From a checkpoint of a small transformer trained on Wikipedia.
Size: width 512, 8 heads of 64.
Each number is 128 + 32 x the weight over its row's rms, rounded and kept within 0 to 255. Layers, rows and columns count from 0. Numbers have three digits each. The size before them is the row's rms in percent of the matrix's.

# layer 5 MLP down, 512x2048, rms 0.234, rows 0-99, columns 1472-1535
100:133117118099124142108111152173108132125098054164107147134070170171202201121117169104111179145138049153079069148120089209115174132115047146171132176127200142129130211184137124176092101125139083
099:177133155142161108133143118098157097162101209096107101103181139139150136053157128091098111095103091183109136147092078095145074145183067158156169134163069096128113129150118126099109108165107163
097:116113128113143110150113132211105099165116116108109106097094153078080061165127150165080163173178149162124119174151136175117100181159166119137140160142118090134183158070111099113145025094184137
099:103132198134111104095112107097105105147075156088144143124138072143154176114096112134116146164091116158152134181133156151083099145137153103148128130049107145145182132103092144094135114134152086
098:145132113069139100084156143112124146152123115136085099139135127103132093137086175094103121146129088128181137187110096119135114087163038124102143136109074125102132137153134096099125227110134086
099:107129075111154132174097173082135159056143141152134116131118157113179140170166109059171052115153125095114074192152120115070120107137121129171148122145118141142179090065146039104104110122164199
101:181138166122118127171153189144156085131123097092171132169155126156125129088158096091118113197127144104158105133146137059167147090130104151138167117169156109098159123149137207142075128147122180
099:080156123130150179113127128123142144108081180082101101092080176165121131092110179166129148090111154148077132148157104163122093101125155135097178133154185134134162166171147171126108156093119080
100:147157117163146136080125097118131111089191121099203173111124126124164084094161146147099089147114151130143064137157198117054100113130154111109120110127120122083122163084102129140158136131102103
101:179157097115113126146104148165154113105213142156175141115141125129147074168104131133087067167115059091125141151088126139140140125148104121077167156125131063060186152111106136162107126119139128
098:204108091162098087206092102080213144155101049176055153175079127164132172128111102125105177187146160083133148083152128132141138174127168064168165114129110117136139124098172167105158128160162093
099:126100127144087128080151152105074178165125196066153140089116101098112140143170112159138119097168075111141097142107143088122127166114143052083174135106107179143111128132148144117106175142103128
097:069095083126120089185165117096128153039166137105175180174089067124103106198126120172121103150131144079153114158123105141121138117153148104129142083195120101189120141180162141143102105150084119
100:156121112119104097105084104139147097097131189111108093085131091133149169141109071073135086167160105179104179133154099087134183122183103128093185124153185106078076095140099158083100154177151175
103:159082099127148135107126111131149146127147083120063055132137149152171102058152124154139096154129124151091100197106103093147107130158111104180090067119084130100162140130153140142151155143179085
102:164160168134119061084161115123172106138184127146174113127177172113187073139140044172112115141105106151117201175081082159151155172134141113050104114161106142124141102170153149075123154165136138
101:127124142154146177086086110132110102178101095170118106104107101188111186102187078151169134077146120167108168171170099161178126143072137170136080134153147145168143134141148110142141157173120150
101:206117145098119156069111106141084109132150242105096103143141158110149137179129163142107157080092073127122108133137168118165099195115113111064139130139106070150041114112119082098137097184128089
104:075109135139108129102160099198118108126109130092104081097168149127157109154168155095145114118064116062130108137084135115131078153127084129092138167157147179087193152179156139108174144104145120
100:148132090146081138108101111105168089130122101103175140197093150142122127096131101094147101124105121102057200156145144163164143102177100102145119172135099148098101102141122128109133082137147141
100:168075144085132099135098128147195153166130109075135102165108090130147098127148163094133124142092116123159080174144148131125117103157102147105190080112125121138138134136112128137150121149204077
102:153093088104156176145175178110139165102179112152134149143185122100115156116129114100158112099082141115105146197131149135101142115095103167120097112099165120133158099140157130053150164136177118
101:172167145170106071135125188142209119116165127128171105147157121158219119156117077122155119138166148113122139148159089143199136048098127137137072152139130099145113100145113100120113102143169091
100:086161107184125156103107169070173160087147107089189122106155132241104127034133124150182154118122181122110220139147088126110105169168125186097084097140059126140132095113062152120140064160097147
098:113131115176140093107082119160117138154144125129139130151162103133149127165170116099120118124117135111130198201150123150180115132040144138102075136185135120180167148115135125140202113124133090
104:070113125101187152098113058095095100145136138139084107131123122155095069150189122096156176132084129169134113110145083172201074095080175129119154086132101087168100136163115123115163130166122120
102:142123116141119144142177072136088121116170127145117084212108110119103187129178206165174081138132105152164126119072110110109146138135124160142123174115130121150144144202152100173179166116123075
097:109138169143086145101138131158123146114107114090110139170082120226160142144109099094110156095183117146137094101109071135031100073160088162097133167140187180154095104125081119169133109158161111
099:111122128202134155124124130117108156122130155113153157139101176113138173108138142191111123085127119098129128145124141142097136123171087077094150127130141140087110113122108153126154094122138122
095:060074122161121116086164113153112150134141159153051065122104083130169075132140117110077157162114109174142058138081100099123045119172115158139143206098149129121164102133130129149037107069152088
101:143159097080178134116087126180183157127109120174134137179147182129155063145157089151156127129141096068049107107119075148055121169119134125078056156104069171178127136056106152150170138127119138
098:154177090185085135119121125101113128118128099130115107064087155124113165176138145126152174159125159141123065113118092080128087126105140135108158049147181132137102149127159090112118077172067127
105:111117109155172113145135129154144118138126130170163145114055096057126171135134121119182127129065141114107129119093183121122137150153191025107065073107128140156124125203071086164084161117164135
100:125148145131143184082123109119117172134091150103144120080120116174124151111189140152064157103081111186131085133148138093063141091074150123114111134122136155148104105107086147169085113143088175
101:110101128091138089108144139200156165117138134132126169086142140061110139109121129148151123053112108064152070160113126139111159135101125141227151105182172077128129105184181165091169157103133173
101:066134157092066135078164136192120113157167112119079113129134119112138153156171069124138208111171172090128175114069112108105175175113139151074092122152133131132129094088109116140148177149124100
099:152098126145084116154101139167109143131097078145024183104123114074105132166075133166127132083109134134123092113094058175080133142161120130145128120221189108154100127095127112142132118172151148
102:108171117177105151103091146082115194145098156121076116125160114077128133098133170174133161139105125160141104155117165135131141126133085102150162144133162126138091121106064106126140157135094124
100:162122151125154135141116119185110094125169075129206073101166105106166130125115094101102099149131156125165173115169135184127102133104162127172129170197147087163142102138117077159082091116144147
102:122117192184105098160080143102125119220163141130106118147135127116151157110122185110104148093131160137095113118083124199185102106160138127122152166128096158083154090181158122096109141088104130
098:070151105152121124156084172106162110116176129139167108161116141063151132192104128119154140145121141133165138083144145106148150068124119114138118096191093193122108144059144170137140104174106103
101:115173147096118141098114075080110129123152129128188178101116101163139086136167118168109101120136112135124137121060100153087225077101108109138167083095139108141132095127118155100113167099122157
101:124115072131113155111142079151163151112126156142086135138149127090166089124139123155121124157116164109104072169175122145105136120121117099170127102118184144049102120133115113089171145164128124
097:140152130101220158114119142084090128098145145182087122107145129141132152126077118139161176156120147099133154103167112134164113116112077143175134141120130065154074152170133102093163044128138181
098:129158126159183117137098157146114127135123145163185162147140102098173148184112139156080156129128150144127136105093094135122092110170090074128091124156192085069143116134157097090121091148132152
099:132182075132151085097093098109170113090097116112126110119116067137114171151063130064097129124174149106208120085101085120140126189110127124094182147120122136127115160154171031101143045154200037
100:154094123059133109145135084167159158132136137126130137153081177112160159147133052064186128084133118122065113104089086095163073055204106144185182150127180143161182156152190106179110111136146087
100:114163073145130107112121058163123183093150162127154156117126142153126200179158146116160121094168131137127103194146102100096121165201163182137144076146107165131190068079112046187163140094133203
099:115118118028138076137106130154121116116147114107104096106155165145171120133139151115108165140137097094143156124136087109072107092135172129055134123135108153115159150182076197103105095126137093
100:113071068105146104118116146121176158084161057152037089187172109144122107098144094162140119145184140114114130114152103129136085060165193084136154134099140162184083132103138112097132096154126097
100:100089187136190140107134067103117133127124142137131111101122112053063169093138087187139101143108152131094130113145091088164072131099076126086163059135098139140098162125162152091146095101117190
101:156101124153106101126119180135093038055159139139123137141084121093149084147118158120121168133074200167176089088148138125118149101130192090152088135149096157093143189174091171116098090155181145
100:134192111148118181138104108139094085106157114149086155115094167153135058153159092122124133143134163107102085180055146132147169123100197150063159112139132140199123102181149128094060157173062105
099:112130129116129129185143163204122068156094147148106143124117092177150098093135129079161117110132215086124124190097210118212159067125077139098103117101086128161175148043154151102174113116142115
098:108117173153115169135179155142096144096155092148105072125137160151147144124119166157080090134068081136118128114130084177169098051186185165185213107134127171102166141145107119132127159132180109
101:110097127150148132132061134173124138137134120142148121120179114130081103136112100075081092138115123100165129175080124150189187116118146115111106101155073105175115106115169105084125117144053128
098:139063087107125117169164144161090184132179097108188126124097157105165140142099150196072171144106152175118101143134112110095087136162124121117148121106100139082098155128115157125150075117124174
101:123119227134137117173096069110159175167143117175114106082095122148178121142136159115135081184153128100115094165141101082119130148105132145141105133119106131121102149089110158137136120126141123
100:132091160112142158136107143119105062141125126117174168134134136121097109075131121157103114144128090126108103070060059088110153129094135119063155171154109097149120102111147142188104076124137107
101:129150091150066190088054094154154118147144168130154152135121091133142125135129123136136136113179150155155142130055120147106113139155159141114134117102121125153063128111183127141095095179174166
099:153076131098145171184124119105115115069171090148080098089125179069134082163155134178180118159088159143094087141131127128103051128137201129140060125136166171142078068097165135151089138085150156
098:168101093148118141157128105101158124104174151079122127111173138116124182160138139144109091090090139153187095219177145110103158118110127111109164087094094156129124140121127150130157132066150114
097:114145120096143160157134131079206121193131182120084133105157159188141092119122134115172151160124132129195120112140162140088104152136172152130127150122169147152118100124172092129091162168148082
099:184129145136154144158135137112138144137134111123156128121150098112110096091141143142122137106104086101153105151142180121147123132148130163159133176098085139112125086119128134122122133151138120
100:126144154145108120081099127151139144172006161068070128151096154155130111169099124106080157102084114162098135161161162084123122127132139144125102155110105080099061102130132157110103102098157196
100:186108155147124136173109141063162095097129164150088138105087093101113118098131110146175142112103097077092108150160163138136096188098149168109079123139072157134078145130122130125112097124150174
099:103161133161101127181151166179109087053125170117077186126076118142090122067081159146128140089164073181121168185120141213149116097094170059112141170066134151139106131183166145145150174143087111
100:157102078120134165143109117152124130109127097118161127129091088099133125135168139192117115205132126157134162106117147166159094142092172152150157153058154165131096068100088129112097082146105163
100:106144106144081127079140109117119113138129172092109162056150138129113151123129103124134151114165176079126131145143118142113108114144059123068177139089120110145110141085138115156128164096167091
101:112177176146091173140090124092096140067137124115141067111174124125130083135118093108141094110184158113143078110147146179136138165172161093157142072175130123106159151050106178153139145137120168
102:141115151186208108179113091142159134107167157064144153143154127187147144104079119102129089106133120182176200105119058120160120113126143142084108132105182133107136155112194059181077157097128096
099:072104170115111113107150122188150122095170143097142077102127160131120145109109111171164119190172142092139144153143124068143145112145124151142120155149125162168097162096110089122158079118111099
101:084136130148108150113133138162126139136112082130073097120135147060102083049108076105117152123119112095116146155112155128141149138097107104164146123132156150118170135088189081125091097171158114
100:073113103098184163139178139119169122170160104141198069169125117114121173081085125209092111113119140108190105139086136078136124134185147079044088115141142114129100085066144189155055070096083103
101:132099089123138130130140138100138112134180124036117060106151122160160122077096116120081071097224086129116127171152137128099124188136194115070137156129158113065148081122067134123104184103130118
099:192096090176135157126095112049119112238085039110127120146119135118098143155186172167133112145148097083111095124101166133161170093137155111142076142154108131141111158097130101127178138126121192
100:137099117124100178163140090163108154193146144172083136153093101090126112138103124080042146148127088164139112163093059081108191159177099138054128151116163154166107112066081075132080140160128152
100:193156196156130080162171131126122116115116171121144107139157128150126159125150084035122167124077152103071156104138064119089136152130131115127138094145184125132172124189075125164106162071156148
100:120126167111157160172134143128218126218150158126136140129156084102161132118066147132126097152128046064099107180090036121099131076105132154142185103151170115111220114157223155117165122136185116
101:063054124108144111107124107117077106108146123100104151114129107113152131123088128095126097132128159108106072112129133133142073105147086122125126084118147149113123098108133146095126105095129089
099:170125120139047178188092179126153086110104126143121140130117094103176060120118140134132117126178124123088112176131165133104100118135117142129084120128110163092171131172120172179125128133141146
103:172138077065115125121145122097123157099159147074128098160101099113138135129163128159137120138150147150025096153101169137087121150082179116127144128178130177121137079142139134131122117098117165
102:124142095160087169134170212082130159185079125100108126112123091182154061109173147148151167121166140122118147123084090192118134123189131132208161185119104168206126118155123118146121150067127077
102:131160084155174136139059131144099060150118048088145091124076166133133175108109194156101175144151157207132179197135118124158180137150077182123134183076108146154106076141138096152210126104142140
100:116177127109182155148147147133104090129132102105122147125115129095178119193107144102114091148117105148084093121169108090088164124132154047163108121091157125084113101088128132105110119101068121
101:131132140152093082088076096139164115132154117112132130157109123169157152146165116107138081110152111082133152130160129108053166169123096145146140127153139128121178172139123112092129186179108125
098:095081068071146092128132132137158118174127107200047123116132150120152046108099115109125123151192099121061077117135120146158162133121139109130156080135112151148109185163142176151109094115138095
101:155123118113127106085097148137098094109114083154094142148140162114075125114154127122129216196118125146106093083180114121173175031132198112128146132075107191135075130174103072164130161160142183
099:093121080085102113092131124088118146128120144119094131161116104114155150134068119254122098119144081128096097150137136098159200070128110112095200076129161090109099111153140141141141177146182104
100:152078175153207146148113143101109174142143147150162124153089113126094123106151171109102106164126107161059160148104047096195176160123111105150141102168098117109148156134110117132140136184156135
099:082125105088173165113064149137109183116082110081159146097172124134067107112070147137098120168106141131072117090153116125083117096075116190126067184090135121138101161101150073135095112077145145
098:102088131106094111163100070207178109185158137186108071118155162096156131114175161081135176096096121179159102073152133142161109141145146128159171135172121188195072098150107176125080065146111088
103:124208130089111116145159164164110114130131048121154174133179102130090145130086164106103162200103118148184107101120121124070143045046209187195142153117101182160169118120112050118173061201082138
101:098119155131052148143073116140189135124121157141100161060117142154147161117149097205072126094120129113014096110112167140120106134089134115101076093149146107068182072125093154151081110135130061
098:165133108160171112119120076088131104126113086125152166095139138147079097177163168138151158148113086060172129115096071090148149105101152168080128119099139072164120137164133112090183154100174082
101:143147160120121132135095136118137099084116127135167115121140152123125103116099103143133189087116143068051102191181141101136105136073130173112177122135184076114173096148177133192147125145148143
101:156121176100117122121120081151085134091124137158160126129090137113129124158109150119100125138198126122142123099165139152101097078048133102105148108163133133131182183161115070146070079117095120
099:185066084121147158074135159170126137144161123120124123140054086085110094172228100060088092108141108177178187149137105099076164166177143178044156134230121177172092143156117094114224120082125150
100:101135072149122138131172132126190150130118058108174134057154143178141126091174131137119125147160149121169083127102156143074087118091141114141118133157074094082113157094124073121168138069131094
101:082141134189128181090075077087148126117030154115137099093068154123216118159137121125160111093145088149102106138113087169075070124124070170167160155186120068118125187076093148142076129158094065